config.yaml
num_hidden_layers: 16
hidden_size: 160
num_attention_heads: 2
num_key_value_heads: 2
head_dim: 64
intermediate_size: 448
vocab_size: 8192
hidden_act: "swiglu"
norm: "rmsnorm"
norm_place: "pre"
norm_eps: 1e-05
positions: "rope"
rope_theta: 10000.0
rope_fraction: 1.0
qk_norm: false
attn_scale: 0.125
bias: "none"
tie_word_embeddings: false
parallel_block: false
init: "normal"
init_std_qkv: 0.0463
init_std_o: 0.0
init_std_up: 0.0463
init_std_down: 0.0
optimizer: "adam_variant"
learning_rate: 0.00202
lr_mult_up: 1.24
beta1: 0.9
beta2: 0.95
lr_head: 0.00805
max_grad_norm: 1.0
warmup_steps: 398
schedule: "wsd"
decay_fraction: 0.819
decay_shape: "sqrt"
final_lr_fraction: 0.1
batch_tokens: 32768
max_seq_len: 2048
doc_mask: true
train_tokens: 172300000
max_steps: 5259
dataset: "wikipedia_en"
Each number is 128 + 24 x the weight over its row's rms, rounded and kept within 0 to 255. Layers, rows and columns count from 0. Numbers have three digits each. The size before them is the row's rms in percent of the matrix's.

# up: layer 9 MLP up, 448x160, rms 0.0711, rows 119-144, columns 80-159
# down: layer 9 MLP down (transposed), 448x160, rms 0.0538, rows 119-143, columns 80-159
# gate: layer 9 MLP gate, 448x160, rms 0.0783, rows 120-144, columns 80-159
up119 095:134169105122145137124127142109100131122104097168078123123120131070182139132130076134194122082145104094147124096144152114128124115142139124127098094129117143137108116120110135147155129094135118142125113170140168140172084082134121145139140092
down119 097:120124139125095125124087111125122120127121143098151141121085124128111114128133155096121160112118135112107167171140154120105117137119118161151130104179111071135105160145126162088132120140081126123178154114120053164148151143131114129097101146
gate120 102:135129088124140129114168114128127141142143136110106137152168144134147121141099147104126125122132154138156128118097090088077105129101106128108122138134111150077152158109124108080117082113110163107130131165089161111122160145121123134113170133
up120 104:121127125153114101132115121142110156101111150108166079155151094101147120119133157147142120142099119129156128148119110135153153099141127139132171104127068171147149164133176105147160179121184186086147149103169114135129153183106164111137144122
down120 106:117138127157083115153126099135104117145114131123157113152162127111135127120127121153132113124138108122141113128098123160081105090137152108106139161135148100102138155114133111149089125124121136127142106107102100144150123123091136101172154130
gate121 099:113098183097150121143128123118155125110120102118083088153099141092136125131109134100135112125150135106116137173158119102127124078149166112162096128168143133159130111144107121155156145158165134108080109104143054096132131150111143154151112151
up121 104:124094126134108152131112136148110097094106118110078109092139133139085073122112136108147145123130120135097155142139091131137163103113115143199077107115133141115127088141131118123154123148157139167110116164157074133113123118087161134127118146
down121 101:138119126108156150103171112153111094128128093143146090117102160108119157144155151137138150120146103137115104102159102104132101112120149171134116124138130150111118107130162148110170127112114091165072119171128163101136138149156139178106133085
gate122 096:149139139114139121086126136076131126091135140093135113175133138138133133103146104146120136114124136156146129162113140146168138127139163098147127150143110177127153121122169120164094130168155126070104093104160079169142164149102100090123125125
up122 101:154143102140173119117156133171164117172135154156133122127179121152115125124122123141183122114142105145136101089099118135144105144135147152104115196111154138150142103103143149115110124105063099120124148138154127141129136137158129103116116136
down122 101:146134125124151100115157102102114140201142142171143138179140119154122096134164114179152116126153100099147100087134149138088131167136112161082145192129146086154117170143121155094151173122103106158122152119129133093193131102156135134104125121
gate123 105:128090115124146160111069142119119153117123124125125158147111145146091141136172137111113114155117120173146113117128140147132117129141099116079192142119117108145156159126132086126122146096103148108125123116152137108133091126127132193121130127
up123 103:093126133104142165133086119133152140135114120104125160149122123116111110112133151126142151104125159123086173120161144125154089126136131134155129110133168109152175132143081090122108127125115173066154139180113124161096092140166179137113142118
down123 103:118140175146121141156107131082164124135108116121106145167119104152129136153147099107131116125111165103098163131161155135102147137118112080144145126159161144100096127156087155095101082114132127134107131107119122165161139113120175099132119142
gate124 105:139161107092090139129177139146118106135102104168107103092164140157094104155154110152133104124136109159117115156151100117108094117166123135105138154102094130142132117146133095156175169098139156137095159147153106133146142149079099131098124144
up124 104:109124123158136094095141109204130114112149116121100094108122138111105141131099178130111138132120142128155119139160109137144110156147092103093114161098111133150108158118162112129140124092130130123126112113147140167117137121182163104091110095
down124 100:127099121098122162207110106113125120077153126157176127141146113129133132116138122111126114162147114150122127094130121105128106133142186103149135099115134090125119143118093172135124097106120157153127133129112098093089114144094118126135142146
gate125 100:118106101145126147086169089118148142117122137102123156137125078154119107090164133148139146159125144145121117086127162146156113134126117129154121146115127113120145134126115107106167141079152118157122155117135169129083131093101168101109159154
up125 104:187080137129133123146141115098072117105105150129118107088131107143106138166086095109143153125122104113156115151152127135141145124089123103106106154134178137136178106139130141155141165116129110156150110115111143114165073091122148074109109112
down125 104:085127121134119119185118179100123125133129112115158177115150143102129124104096151142152133127134160135098148094082142107148167142142110123146108126098111118148117145135084148139121143139120165126126160097119137119127212095080142161114114126
gate126 094:150131134154150097127157174112134155146157124148139109145164158122101160183121088108076115137111134147133139092089110105139144185148170138153136108093123126121126131107137143172105120155152118113150137118118119126137130122146092125111119140
up126 102:138144126134151117130088138125117112113110093077095150120147111124165148117112139129120137114168145113119078159146123167159167153149084169080155150114105135172116099108102144099102143123107108162129139143147136140120100113129141139182170124
down126 106:120137133120130148143107156167138136113145092109146156116144123146145138155138124141104127126106129169115104113129094130146123163157130132091157111130123133154150143131125147108097196109136097124106105118122105146137157117095127152130133099
gate127 092:154092156107077154146138090146145114148107142129117148155150130152112142131132138139086132112106114103121094144088128138103166158114103145125135109107118146113096131128085160129157129103121157167108109125097142120126144072156149144120185128
up127 099:104156133135103111147136149139142117126107144130135114118170148168128125093132104136109143103108129124122122040162135149098134136125160158106152135170117104110107154118103150148117104120145143124157146151108148189154130126137126103141141113
down127 097:127135125132131113161143143096105152106140071120116119146085116068139125144153093122106108131131134134112140133162158111152122138144143084113146141155147097136147156150161108118149171101097089089124119140120143147110136123101128135107095129
gate128 090:076110100167115129128122139118138161130162117128101116109092090115132126088115149144108124142074153111141110109073121105065129113145121146125138137140107133146113164170137148131169118145090162134129111113140112100125114093158120097126117071
up128 087:122080118112111131083149126095131143126120130119161081112106180101151153155170126113152158160109117152127075120186126079104082137146159124127150105091119100156128107163078104129125145112139074126117097095113114113118152119117097128115164132
down128 093:168108122076139104156110177139107120158112147134109114113109115137120100116137130133082059138137090118106141116163182149146140148110142132064117124138149128109147144093180152125149099124127124136103136112150138151078124135138163109181155085
gate129 085:108150105144163145160170127178155134076154124136104140135143123119152111138149156113123131114127105160126135092127118134136136140162143138134085122146097146127127179118154157141150101113157099110102115145153115158128157119138118131140132120
up129 095:109151120178151147153114133145129122121136102127129121112116127099135142152087119126110161128106136142095114131144141090137130107134160158139075138133123147143098138139113079144153123077099145088145125147166153099116094094104120144153125125
down129 095:153094143089101145159101109099136170153203098140156120105146164109125165160089124148136138153127156098124143170157139114136073118103166142153067158101172148103118090133141103119132151131106166122147146138130170105178145174133139158121128124
gate130 118:120127106085116154119104119088138143140131119142126108156146120087121116101122136157127112133142116176168149119104129134149101127138113155153121112125108139157140150098158097136140149082123123163072085138125104108122125105099146138147115157
up130 113:161121120186130151126145085134140159151163129141189141082130141153139141156155135126098135148102154153140105112112157114126142145111115097126141155097134132117166120089133078116152121126170138122161120089130127124088126111149122101141130137
down130 111:140140135072150151118105148082115129129120149122111075150121130095135089099125133123101089168112091104128133123183131160115119135130091105109144134135129138139124135134166159140134172143130145153118151139124133163176099169120158118111123134
gate131 105:166112064136156141166127073133132156091139125104125092114098130134101133088107166124136145143144130177176124114175098144175121145137147132148134125093137120130085158147200144098131138111120120187119102100139103154115122148123123127139131129
up131 090:155133106163159105139130106142120111107167123121153092136159157104112114085095171114165142126127118132141141095103116119172133154101110144129142102127152123139095144144156112057117140106141107165150103147129125173181120126135146135092168115
down131 090:119130145162100129125105174097109107140111134101150144136146131133151072099148126111148123085088109072111077127081112107145143125118110165115116139155158122142126134113097128126115076130117125120140143157110127147146101095144103168067164112
gate132 095:120107150119163149123129131113120141140133135108150115117083100210117133076113182137126200115120144127124141126150125139098150114092115157110129139111125159086146103121153126111122127145131136145114125136150120102104078098168107168096123157
up132 102:129141168123124161124125090129092147148152148129162115131175148165132107146131156116131098125147103127178122146104101137103135133136113128143149206099131162142131160129149152089181119125169155155080140147143171112100117140113117151122139101
down132 101:116116160150132134104088116093119173105146136142149139078140133126144145145105132106103125102131160124164135142128142108110140132104109127109113104120116082170117127121108148120089146111110111111128147144127134157176167107117184117145137116
gate133 107:126105130114133125164136116130133143133103150102125118104161114143182109125102098136096100088103137130146182163115079127078145089124120092103082095093096110097129140088117168125086157097170090121106118148104116134107101145120133093125122141
up133 095:125100110083119116094130158143129151117147121163100142165112126135098152110109147152149147140146127114098060121119125151163117118181141163132142139157125167156122148135090114152152084150085162096088122095144133135126179065135088134152085120
down133 103:120109150108156178085161147130155170130105150112075083101146148145126124107091133158109125118132188140121117120104082154135154120131129146104071150138152148128149112069103131127099112123174107140133160075140137167087107095091139073146122121
gate134 107:123125093117141170123141130138123141110147138109135082125141087121132103116139126143105091154155123155141170127145083162113137130145129119135108102120098140152149105112113089124120169131115067104115150137135143185112114143090158135150137112
up134 109:114122130073151118095136111149202132095173137073134112114129118117132166077137112134112129140114146141164138151087130144112118127156162132146120106148137067125107109093128137151101135176142105146123141143108116136135127121102159165133107129
down134 107:108144158145152178091148135112119141131101110131134102099146130138127144146116134103143172097172108132114098120113183133097092115082120107123169149181103132102108152086109156080120072131151138136100128117078138115146118112143118158128161112
gate135 104:132117104109153102137088151128072139109123167126112145148120126158071142089155156131142149150127140153154150141139120123110105062142114131121135141084151125104150122141127138151153094124122140141112157133083135151103129143090141100099123127
up135 106:133177115086121127126121128143134122082142139156129104122121140112172114144134121161101132092157148140131129136081107125128130127135080124112130140119099148122179127117083173153143123130122136125122147107099098146142111129135134084131119108
down135 102:146153128154093104117125121118134151149112087149125140158153141146133090156125138116105097114122197149118111128145143114142122100119109116138094115112124165134101094114135105138120108143101124150178134106132135103126088106115154108154117111
gate136 109:124097128103173138145122089112124173170068138131123141129103107091154132131131110166126109103140123132133143168142113118142108100132157126108133118137118098169148127122117142126166144131131074092083133096127144085087107137108094137122143144
up136 104:106138158119187099144119129151124129143131121115141110133140119084105153138060130151149086133121138102164161138132093129128104111122103112081142117143106136145124138123145109133153159138098126094130147137112125106126105120114110118102099147
down136 102:124123090122117103172148154156123119113112128128133105124128115137092069096110142094071081146143179115140162113148133111118118145097170111119115141109130139106127170169171168163142152131108139104131140160155136154161158114134133106128186123
gate137 103:144112165154178106148179109117126122137105108170111133130096147119092183127155126111144128121120132159148160115097138131127124119106118103122131145117168114153131143155141132114099153089089110130093113139142152128125096148133133097131141170
up137 103:139130157129152126162128104133124092089124109176152140083124151155144109087118085153120141117155173087137125124128114131168130120147123149145131134150124168126122124150105121131120139096135118122115137121162126061110100124121133151086102144
down137 098:116127151131126157106145139075120114141140115136106195142138131149123150185107137144126097127151169133124115127157123141096112166091117115120116124147119158141100073115143118132097063135058111152122121106120104133108123129127140140168173101
gate138 114:157118080146103125115199131090097138149125149121131116184150125108112101111117179113137144116118118160142154143136123138115112120098108143150140126103101146142143140125137054114162144129146159141129106119138127138129147178117142086126126133
up138 104:138107145138172139133121125161152145112152133125105115125115133118105116117147092145158110133087122135118150123142157147124118143128127182127110118138145144142129093147120149107161105117081135163129095110151144102102152121139065137120146103
down138 105:122100133097124118162121102113099152092138110108165146146129101112134094148096148142179131104060118124128146113169121122133123152132165145136133122099115121112169129097192139127136103126117131111106131125124149172111130136107081152080188125
gate139 108:083145116065137160140139134122117168143120130125136103175115134138123103135115116130134103131132160141129122147144102139191111119160153128120151153112086117159143119151110102108137131121142130129086146120152136125114158133143170134104157193
up139 099:146130091107146169083139142118111138092120144105129101123105149113100154133145126135125120135108149128156141137131134131136146126136168113168115154125117086159135080144124076148084153147113124184118088099184139125117114132145148141179157108
down139 100:142165125103130109128158161145148112117078110118125108115051140093091078108107135118125169134146128120122091089173154145123088135111131120116132125154124157106113062078096134133086143162104107126149113129111148098148125155133164154120140113
gate140 102:113128099119110110164166137170135128165151122122105128177146143127098149143136131098100189138108158134140143117149126147115154124117137158098145131123140099124121158143162105099125112156137156132123123126131140138082188096132129100148166136
up140 092:104113161126149169115097112116100109086106098143167132112151075145109126113116147123150110094122150100104124152126100167110129154174053119146117068116115147113130101113145123117162097113127152125074116172156094123144085132074100111108123165
down140 097:127129131173161126143135155117131127096116100131132124149128104207146140103156113118138117097079122119145111127171093138135118175138140107127142104115125126059114132138136108112154128129166116132105131119124085155148134146139115130143118157
gate141 108:099102130128168140111132171137159155136098171136072144177146078130140095094149157120116128134135151137118125115123114145170099122126163134130144109120132105134159120157142096098199112130150129172130111137166146123109131149149116116159142123
up141 100:125122182115151149164143105168120105127117146093089137149118111161111111108159095109181139127129120148115118119124130129143097138125135157102115138169137100136193139135142095138105124144154111138146131137148117144127169109149129117141125109
down141 103:119134151127080138112112117128119134116144101124110092091159136138101147153131105129117113118102088138109128124126157125113148090148129083144150134140129128077137113126100139162103162076093158084146090151086120154136099120133139154134128116
gate142 103:108113156090107147142147108151162138140129120148140080170122092121128102160118118094126123109131139163129144119179085138136121133121165141158155192115115110145090150158071118120140095156164113148120147154160152123117098109135139087125164114
up142 103:122168114131114119113119191099128136123135113143107130118145149109117115105165136161083136169142109100109147121076178150145124104173139142128147155172135125140131114152126114128124110119115129146114090163104099155135134115095153164106091128
down142 105:158145103123149126085126163082157119136138098171116101124108143111113153091080139120121119096162164110116089108136151140122129126155132144115129076142142126100135124097142091096099114103108138141140068109106110116139078115160177145101091136
gate143 086:172099108124131078083120126112087116074092125096091142160102149171147127128136138118133093132118125104119108122148118120124155113142116060109130119086136127110115103142122126128157113113149130142126105135128144091123135153155135133169169089
up143 096:093107140134173134125118164141066100139113135080127115105184122140131130113108130102119077143107149136119163113093093150111120139144147114099103130080145114148151156150111149103147144137132091115137153133108183164121173087139150142135117143
down143 094:111172126133083165143151090156178125140120172167125109106141113130107111113123098133125145107132124174189155104148167106121149129119149149155132127154102125127155152113096126127085105113104169133176179132132089082142129132082171114100118129
gate144 094:176113152168152147092145116124138130134122125135142158110115141145136101101130192146141106104122104143156112160106129109137117118163131132122155138092102099116095143096152095122139154120098114074104109130094129167137094150133140108161143171
up144 098:134125115146122110124175122196160130140148140112121107139112154122138155129111122112123150140122138132135111095107124131108154114167152140125132124156137073112133106122123181157083123146145131106140134126123132119107148115176121065115102110